Part of a small language model's weights.
Size: width 128, 2 heads of 64, vocabulary 1024, 2.12M parameters.
Architecture: RMSNorm before each block, learned positions, no biases in attention or MLP, tied embeddings.
Training: a variant of SOAP for these matrices, 123M tokens, 5154 steps.
Each number is 50 + 15 x the weight over the matrix's rms, rounded and kept within 0 to 99. Layers, rows and columns count from 0.

# o: layer 6 attention output (transposed), 128x128, rms 0.202, rows 39-51, columns 0-127
# v: layer 6 attention value, 128x128, rms 0.215, rows 40-51, columns 0-127
o39:67 38 32 62 31 67 49 14 31 40 42 20 36 67 27 63 63 76 63 86 87 51 47 33 42 50 47 38 42 76 47 49 26 60 63 62 44 40 60 38 26 48 41 64 38 49 42 53 53 35 55 43 49 50 40 37 43 24 39 50 54 54 48 43 66 48 44 52 49 50 33 41 39 41 52 25 49 40 41 39 72 62 49 50 49 58 77 27 47 63 29 62 61 48 74 40 41 52 66 47 52 65 30 26 22 31 08 25 47 55 37 67 40 20 45 58 70 29 63 37 56 65 41 55 49 59 50 29
v40:55 46 47 35 21 77 44 47 43 77 45 52 41 54 50 35 34 63 77 34 19 43 14 56 53 85 34 63 54 63 81 44 44 08 55 37 28 53 50 42 72 66 40 56 49 43 26 55 62 68 19 70 59 47 76 14 54 48 25 59 42 40 20 44 56 61 49 41 41 91 30 64 41 42 19 34 69 61 44 62 64 78 18 51 59 63 59 48 40 65 47 34 47 51 51 40 59 51 44 60 54 44 83 34 59 49 49 04 43 67 49 81 61 65 45 62 81 47 34 39 46 56 39 57 53 62 38 59
o40:94 35 56 48 45 49 48 46 77 61 58 43 68 57 36 51 55 53 44 43 50 55 68 71 10 43 57 44 74 49 42 37 52 53 36 59 33 58 46 49 56 79 49 53 24 30 26 74 51 42 31 52 47 50 68 44 61 27 18 53 53 34 32 30 61 78 69 46 62 83 25 55 38 40 60 57 14 57 16 30 77 52 55 39 68 36 35 51 50 38 48 24 70 27 54 46 50 60 69 62 66 65 54 41 50 41 40 72 38 48 61 45 49 40 51 54 89 31 36 47 43 50 49 61 46 68 65 67
v41:36 26 31 31 62 07 19 28 85 68 63 20 56 29 57 51 29 56 51 43 65 59 36 56 49 31 76 38 78 17 89 21 61 48 40 39 39 57 53 46 40 28 48 60 61 69 49 40 60 37 39 71 30 69 55 28 23 48 39 52 50 55 45 89 25 17 70 44 78 13 59 51 26 63 08 47 34 32 70 54 33 55 47 34 26 45 50 47 40 59 31 72 63 34 50 60 54 32 65 40 55 81 26 37 60 23 65 30 58 57 54 78 61 58 42 62 45 50 19 54 29 81 21 63 51 49 61 65
o41:53 65 57 46 45 38 58 45 42 45 78 49 53 23 33 50 62 56 49 65 69 71 48 28 60 25 55 87 73 63 51 28 62 55 53 44 39 37 58 39 34 57 59 71 39 57 86 50 35 48 47 77 48 52 56 49 99 65 63 71 37 60 40 40 57 64 34 59 71 09 61 49 59 17 65 23 52 97 33 53 88 39 49 24 51 71 63 71 73 71 57 60 20 48 58 14 63 50 52 64 34 50 49 70 42 38 50 72 52 67 39 88 54 55 33 35 76 51 57 61 52 44 57 42 55 44 73 49
v42:39 50 82 46 23 38 82 53 33 35 67 50 71 57 42 44 49 27 86 61 07 44 47 82 54 73 78 50 77 35 11 39 59 84 82 59 53 49 57 82 57 45 40 53 52 53 31 54 58 75 49 54 39 52 36 61 53 42 65 75 52 26 60 51 34 23 41 20 46 60 55 35 38 58 49 64 52 59 51 79 72 25 46 61 46 17 51 17 46 32 40 41 48 46 58 49 30 75 33 30 44 69 57 37 46 15 57 30 37 38 52 56 44 43 28 47 35 35 69 39 48 51 23 41 57 46 33 41
o42:65 47 49 61 54 60 50 34 75 33 83 66 43 63 25 20 58 39 40 19 42 34 54 56 14 63 66 58 77 35 44 43 37 72 53 58 88 52 66 36 39 51 16 97 62 59 56 59 48 71 52 29 27 56 67 56 06 49 72 66 44 40 54 31 64 15 46 64 43 43 22 71 37 61 43 68 34 46 46 57 48 31 45 72 49 62 89 58 68 67 43 58 73 48 57 40 42 50 31 38 40 54 46 19 64 60 39 45 41 53 29 72 32 52 39 21 62 59 88 56 55 60 28 58 40 56 66 56
v43:54 40 44 51 46 48 72 77 51 73 46 65 69 52 55 38 63 40 45 37 34 35 44 74 45 68 27 87 66 53 73 53 33 42 71 40 38 63 57 66 51 41 54 52 86 77 35 53 37 43 89 59 58 40 54 43 55 18 18 72 40 52 49 42 22 44 65 63 41 63 36 54 27 47 38 49 75 49 46 46 53 40 49 42 35 45 31 54 54 30 60 31 17 54 64 52 49 69 81 43 54 65 26 58 68 32 63 32 66 55 31 15 32 60 71 51 35 60 32 56 32 67 47 66 62 59 69 61
o43:47 43 34 53 57 53 60 12 40 48 51 49 34 60 24 43 76 39 63 38 17 57 35 49 46 31 31 39 73 32 66 69 32 37 40 24 33 47 45 84 51 66 31 72 40 49 43 38 62 42 53 29 77 62 73 35 24 18 38 49 56 54 54 42 48 56 49 33 37 49 40 53 44 25 51 32 43 78 47 55 58 57 38 49 43 92 38 36 49 48 46 40 33 35 44 79 45 58 40 60 53 25 66 61 56 60 52 50 23 37 66 56 64 36 62 17 66 55 37 42 03 40 56 49 54 27 49 79
v44:34 32 55 69 75 53 41 42 63 44 30 24 49 68 72 46 61 58 90 34 42 50 31 72 77 54 43 59 59 50 39 48 43 52 25 53 84 54 44 11 27 25 81 98 74 35 44 31 42 52 45 32 54 55 63 55 38 57 33 52 43 52 35 42 39 18 26 36 34 73 34 52 43 18 54 32 58 57 57 29 44 26 71 40 43 74 66 69 40 37 54 68 72 60 72 52 80 45 67 44 71 62 33 72 39 43 49 63 76 33 54 42 63 44 78 32 34 48 76 30 44 42 45 41 49 55 41 54
o44:65 36 53 38 43 56 62 56 18 80 25 22 50 57 28 43 40 54 58 66 17 35 58 33 58 81 45 36 41 46 78 59 47 39 50 55 46 35 29 37 65 40 59 55 35 52 49 29 49 63 59 28 49 53 23 54 42 55 46 29 43 50 67 41 98 56 33 56 55 59 51 45 53 51 77 75 78 56 54 52 69 42 69 36 43 57 48 60 58 59 85 62 84 50 47 72 76 75 69 74 62 25 29 62 31 55 44 63 26 52 55 42 25 40 45 42 29 32 62 36 54 65 73 38 57 20 70 47
v45:46 59 56 53 22 39 68 43 50 36 46 16 24 52 50 56 63 62 64 45 51 52 29 30 60 18 59 25 15 48 36 53 64 30 73 30 60 50 45 63 19 35 53 19 65 64 61 51 56 44 55 58 43 73 61 43 44 34 37 61 38 73 54 32 27 54 74 38 33 43 31 24 34 54 32 56 55 58 44 31 59 33 15 53 55 58 17 16 62 19 71 48 46 73 84 66 75 43 43 99 16 27 76 24 31 48 32 68 55 15 45 58 75 46 70 64 33 68 50 41 63 51 44 48 52 70 36 48
o45:43 26 35 66 75 70 67 41 48 30 37 52 72 38 52 42 46 64 33 39 58 83 32 73 50 87 49 60 59 53 25 49 41 43 44 29 82 34 28 62 55 68 67 63 49 69 29 40 27 34 60 45 52 31 49 44 30 48 54 33 51 63 48 71 88 81 33 48 38 53 59 68 40 58 44 42 93 52 76 48 55 34 57 32 45 45 61 38 34 41 45 21 63 51 59 35 32 76 71 53 29 39 52 43 40 62 56 54 36 75 48 33 78 69 36 27 70 41 38 66 47 65 31 63 27 66 38 80
v46:36 60 54 47 38 41 57 71 28 37 39 42 46 58 34 66 45 40 31 40 59 62 35 34 57 55 55 26 55 55 16 34 71 39 49 24 76 58 21 33 57 71 58 19 66 54 25 30 33 53 32 57 57 64 47 35 21 34 59 43 17 68 49 77 78 32 36 76 54 25 54 48 54 31 52 33 51 79 47 55 31 55 48 64 88 60 54 71 59 44 72 65 53 47 36 49 54 46 68 36 58 27 57 46 20 55 52 17 60 53 23 70 32 83 36 41 87 58 32 38 30 69 56 51 42 63 45 39
o46:47 44 57 41 58 40 43 78 69 39 60 43 55 32 99 56 49 61 38 54 76 46 29 72 30 86 37 39 42 57 62 47 69 33 47 56 74 49 76 58 59 45 91 28 56 48 60 19 52 66 54 56 63 63 65 67 42 35 35 60 55 56 45 39 61 18 51 37 40 29 27 36 28 50 70 57 46 63 19 34 55 51 41 35 50 58 45 22 52 27 26 41 62 74 64 51 70 41 51 47 36 33 50 34 41 25 42 78 41 47 64 68 40 65 62 32 61 62 44 53 47 51 75 47 55 70 65 66
v47:80 47 32 75 54 64 60 33 46 35 43 64 49 54 33 68 28 41 59 39 59 43 52 46 33 56 44 36 83 29 59 30 44 43 58 63 51 52 08 63 49 32 58 24 54 52 29 26 50 56 42 50 50 48 44 72 54 68 59 74 57 95 69 32 80 55 33 72 30 44 37 53 43 27 59 47 45 30 41 71 76 77 47 36 50 47 72 51 68 61 53 43 60 60 43 38 46 55 55 12 70 61 62 46 70 66 47 63 35 63 88 54 67 85 65 68 43 46 15 49 72 63 21 15 37 25 72 33
o47:55 55 57 59 59 19 53 36 46 51 65 42 40 49 75 43 48 35 77 67 51 95 52 24 53 64 45 64 30 64 27 72 49 42 59 82 42 38 28 47 46 56 52 46 75 51 27 69 54 43 26 38 40 65 26 63 48 45 73 47 62 65 60 20 49 47 50 39 46 44 39 64 28 26 54 73 62 61 49 43 61 49 79 75 92 41 83 48 86 45 58 55 56 53 49 64 38 36 50 29 54 58 32 37 64 31 39 40 27 18 72 49 50 61 54 54 39 80 30 56 29 59 42 26 37 53 39 51
v48:62 74 40 56 16 45 34 54 31 38 48 47 26 16 51 52 69 19 51 56 50 40 73 62 56 14 69 68 55 47 27 46 97 24 52 58 45 53 65 07 35 67 32 58 61 53 49 55 42 25 63 48 46 58 55 28 26 53 55 61 26 51 62 38 27 63 70 49 38 52 35 47 66 43 52 56 43 35 49 45 41 55 67 35 18 54 50 57 55 70 14 80 69 62 37 68 55 59 10 57 33 36 58 57 70 32 75 36 63 48 46 29 59 56 45 55 66 36 61 54 66 43 39 43 39 10 76 69
o48:27 58 25 78 68 38 22 18 47 43 63 49 43 48 73 50 59 63 48 77 44 36 50 68 42 34 50 56 43 44 59 28 82 47 50 62 52 39 47 35 21 46 03 50 49 56 45 34 59 48 34 39 41 42 08 51 47 73 38 53 28 49 62 36 47 76 12 44 55 27 38 23 64 56 38 62 57 46 39 60 19 64 80 31 60 37 67 77 21 49 59 92 58 57 49 26 35 46 51 50 53 49 38 53 37 54 65 58 71 53 59 68 72 55 64 41 28 32 56 72 46 56 61 33 25 67 63 70
v49:74 54 67 55 23 77 45 44 44 54 58 50 57 29 35 56 53 58 40 36 43 38 23 42 54 47 53 23 35 27 64 65 37 65 20 46 30 47 60 89 59 84 50 51 38 51 53 37 72 58 17 51 49 61 24 69 42 43 44 37 38 49 52 12 56 53 64 23 32 37 22 53 76 07 44 45 26 31 74 50 40 57 62 58 59 73 47 29 94 91 51 70 47 46 60 43 26 53 48 62 37 39 32 78 68 34 45 58 43 73 48 37 56 63 44 36 42 78 55 57 29 58 62 41 59 55 59 56
o49:28 38 46 44 72 42 30 63 30 54 57 32 48 61 19 39 56 35 49 53 36 48 51 65 30 53 43 45 26 60 24 23 63 65 57 64 67 48 36 36 34 62 61 50 58 66 48 69 60 48 61 63 51 71 54 63 76 26 78 66 42 43 68 44 63 60 71 38 42 47 49 37 51 42 11 33 42 47 45 46 54 47 54 50 55 73 26 81 53 38 34 27 29 57 50 80 68 74 80 69 61 39 45 33 50 43 56 68 65 38 28 32 58 48 53 71 18 83 42 84 44 60 57 55 44 43 19 62
v50:61 40 41 84 41 56 51 14 51 13 48 34 45 51 61 59 20 71 48 60 65 65 23 57 47 58 20 60 67 60 47 53 27 33 86 47 29 52 67 32 63 45 63 26 26 97 45 33 62 68 19 39 72 20 47 32 35 52 53 48 79 60 51 70 53 37 23 37 45 61 42 60 73 49 45 34 36 36 39 52 24 63 57 60 50 55 52 53 53 30 51 56 50 49 55 87 41 25 49 65 47 34 78 31 45 37 32 95 75 54 50 47 62 28 70 31 68 37 54 73 39 55 37 68 60 57 74 34
o50:50 32 36 67 46 45 51 42 41 55 56 18 74 60 22 74 59 49 48 76 47 75 24 73 62 50 36 52 78 58 34 72 24 48 51 51 61 60 56 66 63 44 28 38 36 75 34 65 65 78 73 45 34 37 32 50 91 57 44 51 69 58 21 48 40 39 49 53 55 76 30 62 70 44 93 46 74 36 48 64 46 73 59 69 57 43 52 64 53 03 17 28 76 52 45 56 62 43 69 58 51 25 46 40 52 57 63 35 57 57 50 54 77 49 50 41 63 30 56 53 54 52 41 43 90 47 64 32
v51:34 23 73 40 58 38 41 63 69 63 61 68 41 74 49 35 83 64 37 30 59 54 96 95 33 69 48 35 50 54 54 69 22 33 68 32 69 46 43 75 74 64 77 67 70 60 46 58 55 71 80 68 61 27 54 48 12 44 40 15 57 38 61 63 45 62 54 41 26 56 48 66 66 40 00 64 47 26 44 43 44 66 52 87 17 69 58 56 45 37 57 26 47 40 66 48 51 82 44 62 54 39 13 45 69 38 82 55 39 51 71 72 74 35 31 14 34 36 50 46 24 48 63 13 36 25 62 18
o51:30 42 47 28 80 81 54 44 55 46 26 44 46 60 34 56 30 41 70 70 34 30 80 58 64 09 54 57 57 48 77 63 47 37 34 38 79 47 66 70 22 55 56 46 62 19 68 49 57 55 80 10 53 40 46 51 47 46 54 71 26 21 55 56 61 43 33 25 54 53 88 76 34 21 61 56 29 24 58 60 82 51 32 57 68 38 49 46 45 71 38 00 50 42 73 42 41 41 64 63 75 49 43 52 92 19 58 61 55 28 35 79 58 49 58 63 90 62 79 74 48 29 52 54 41 20 62 38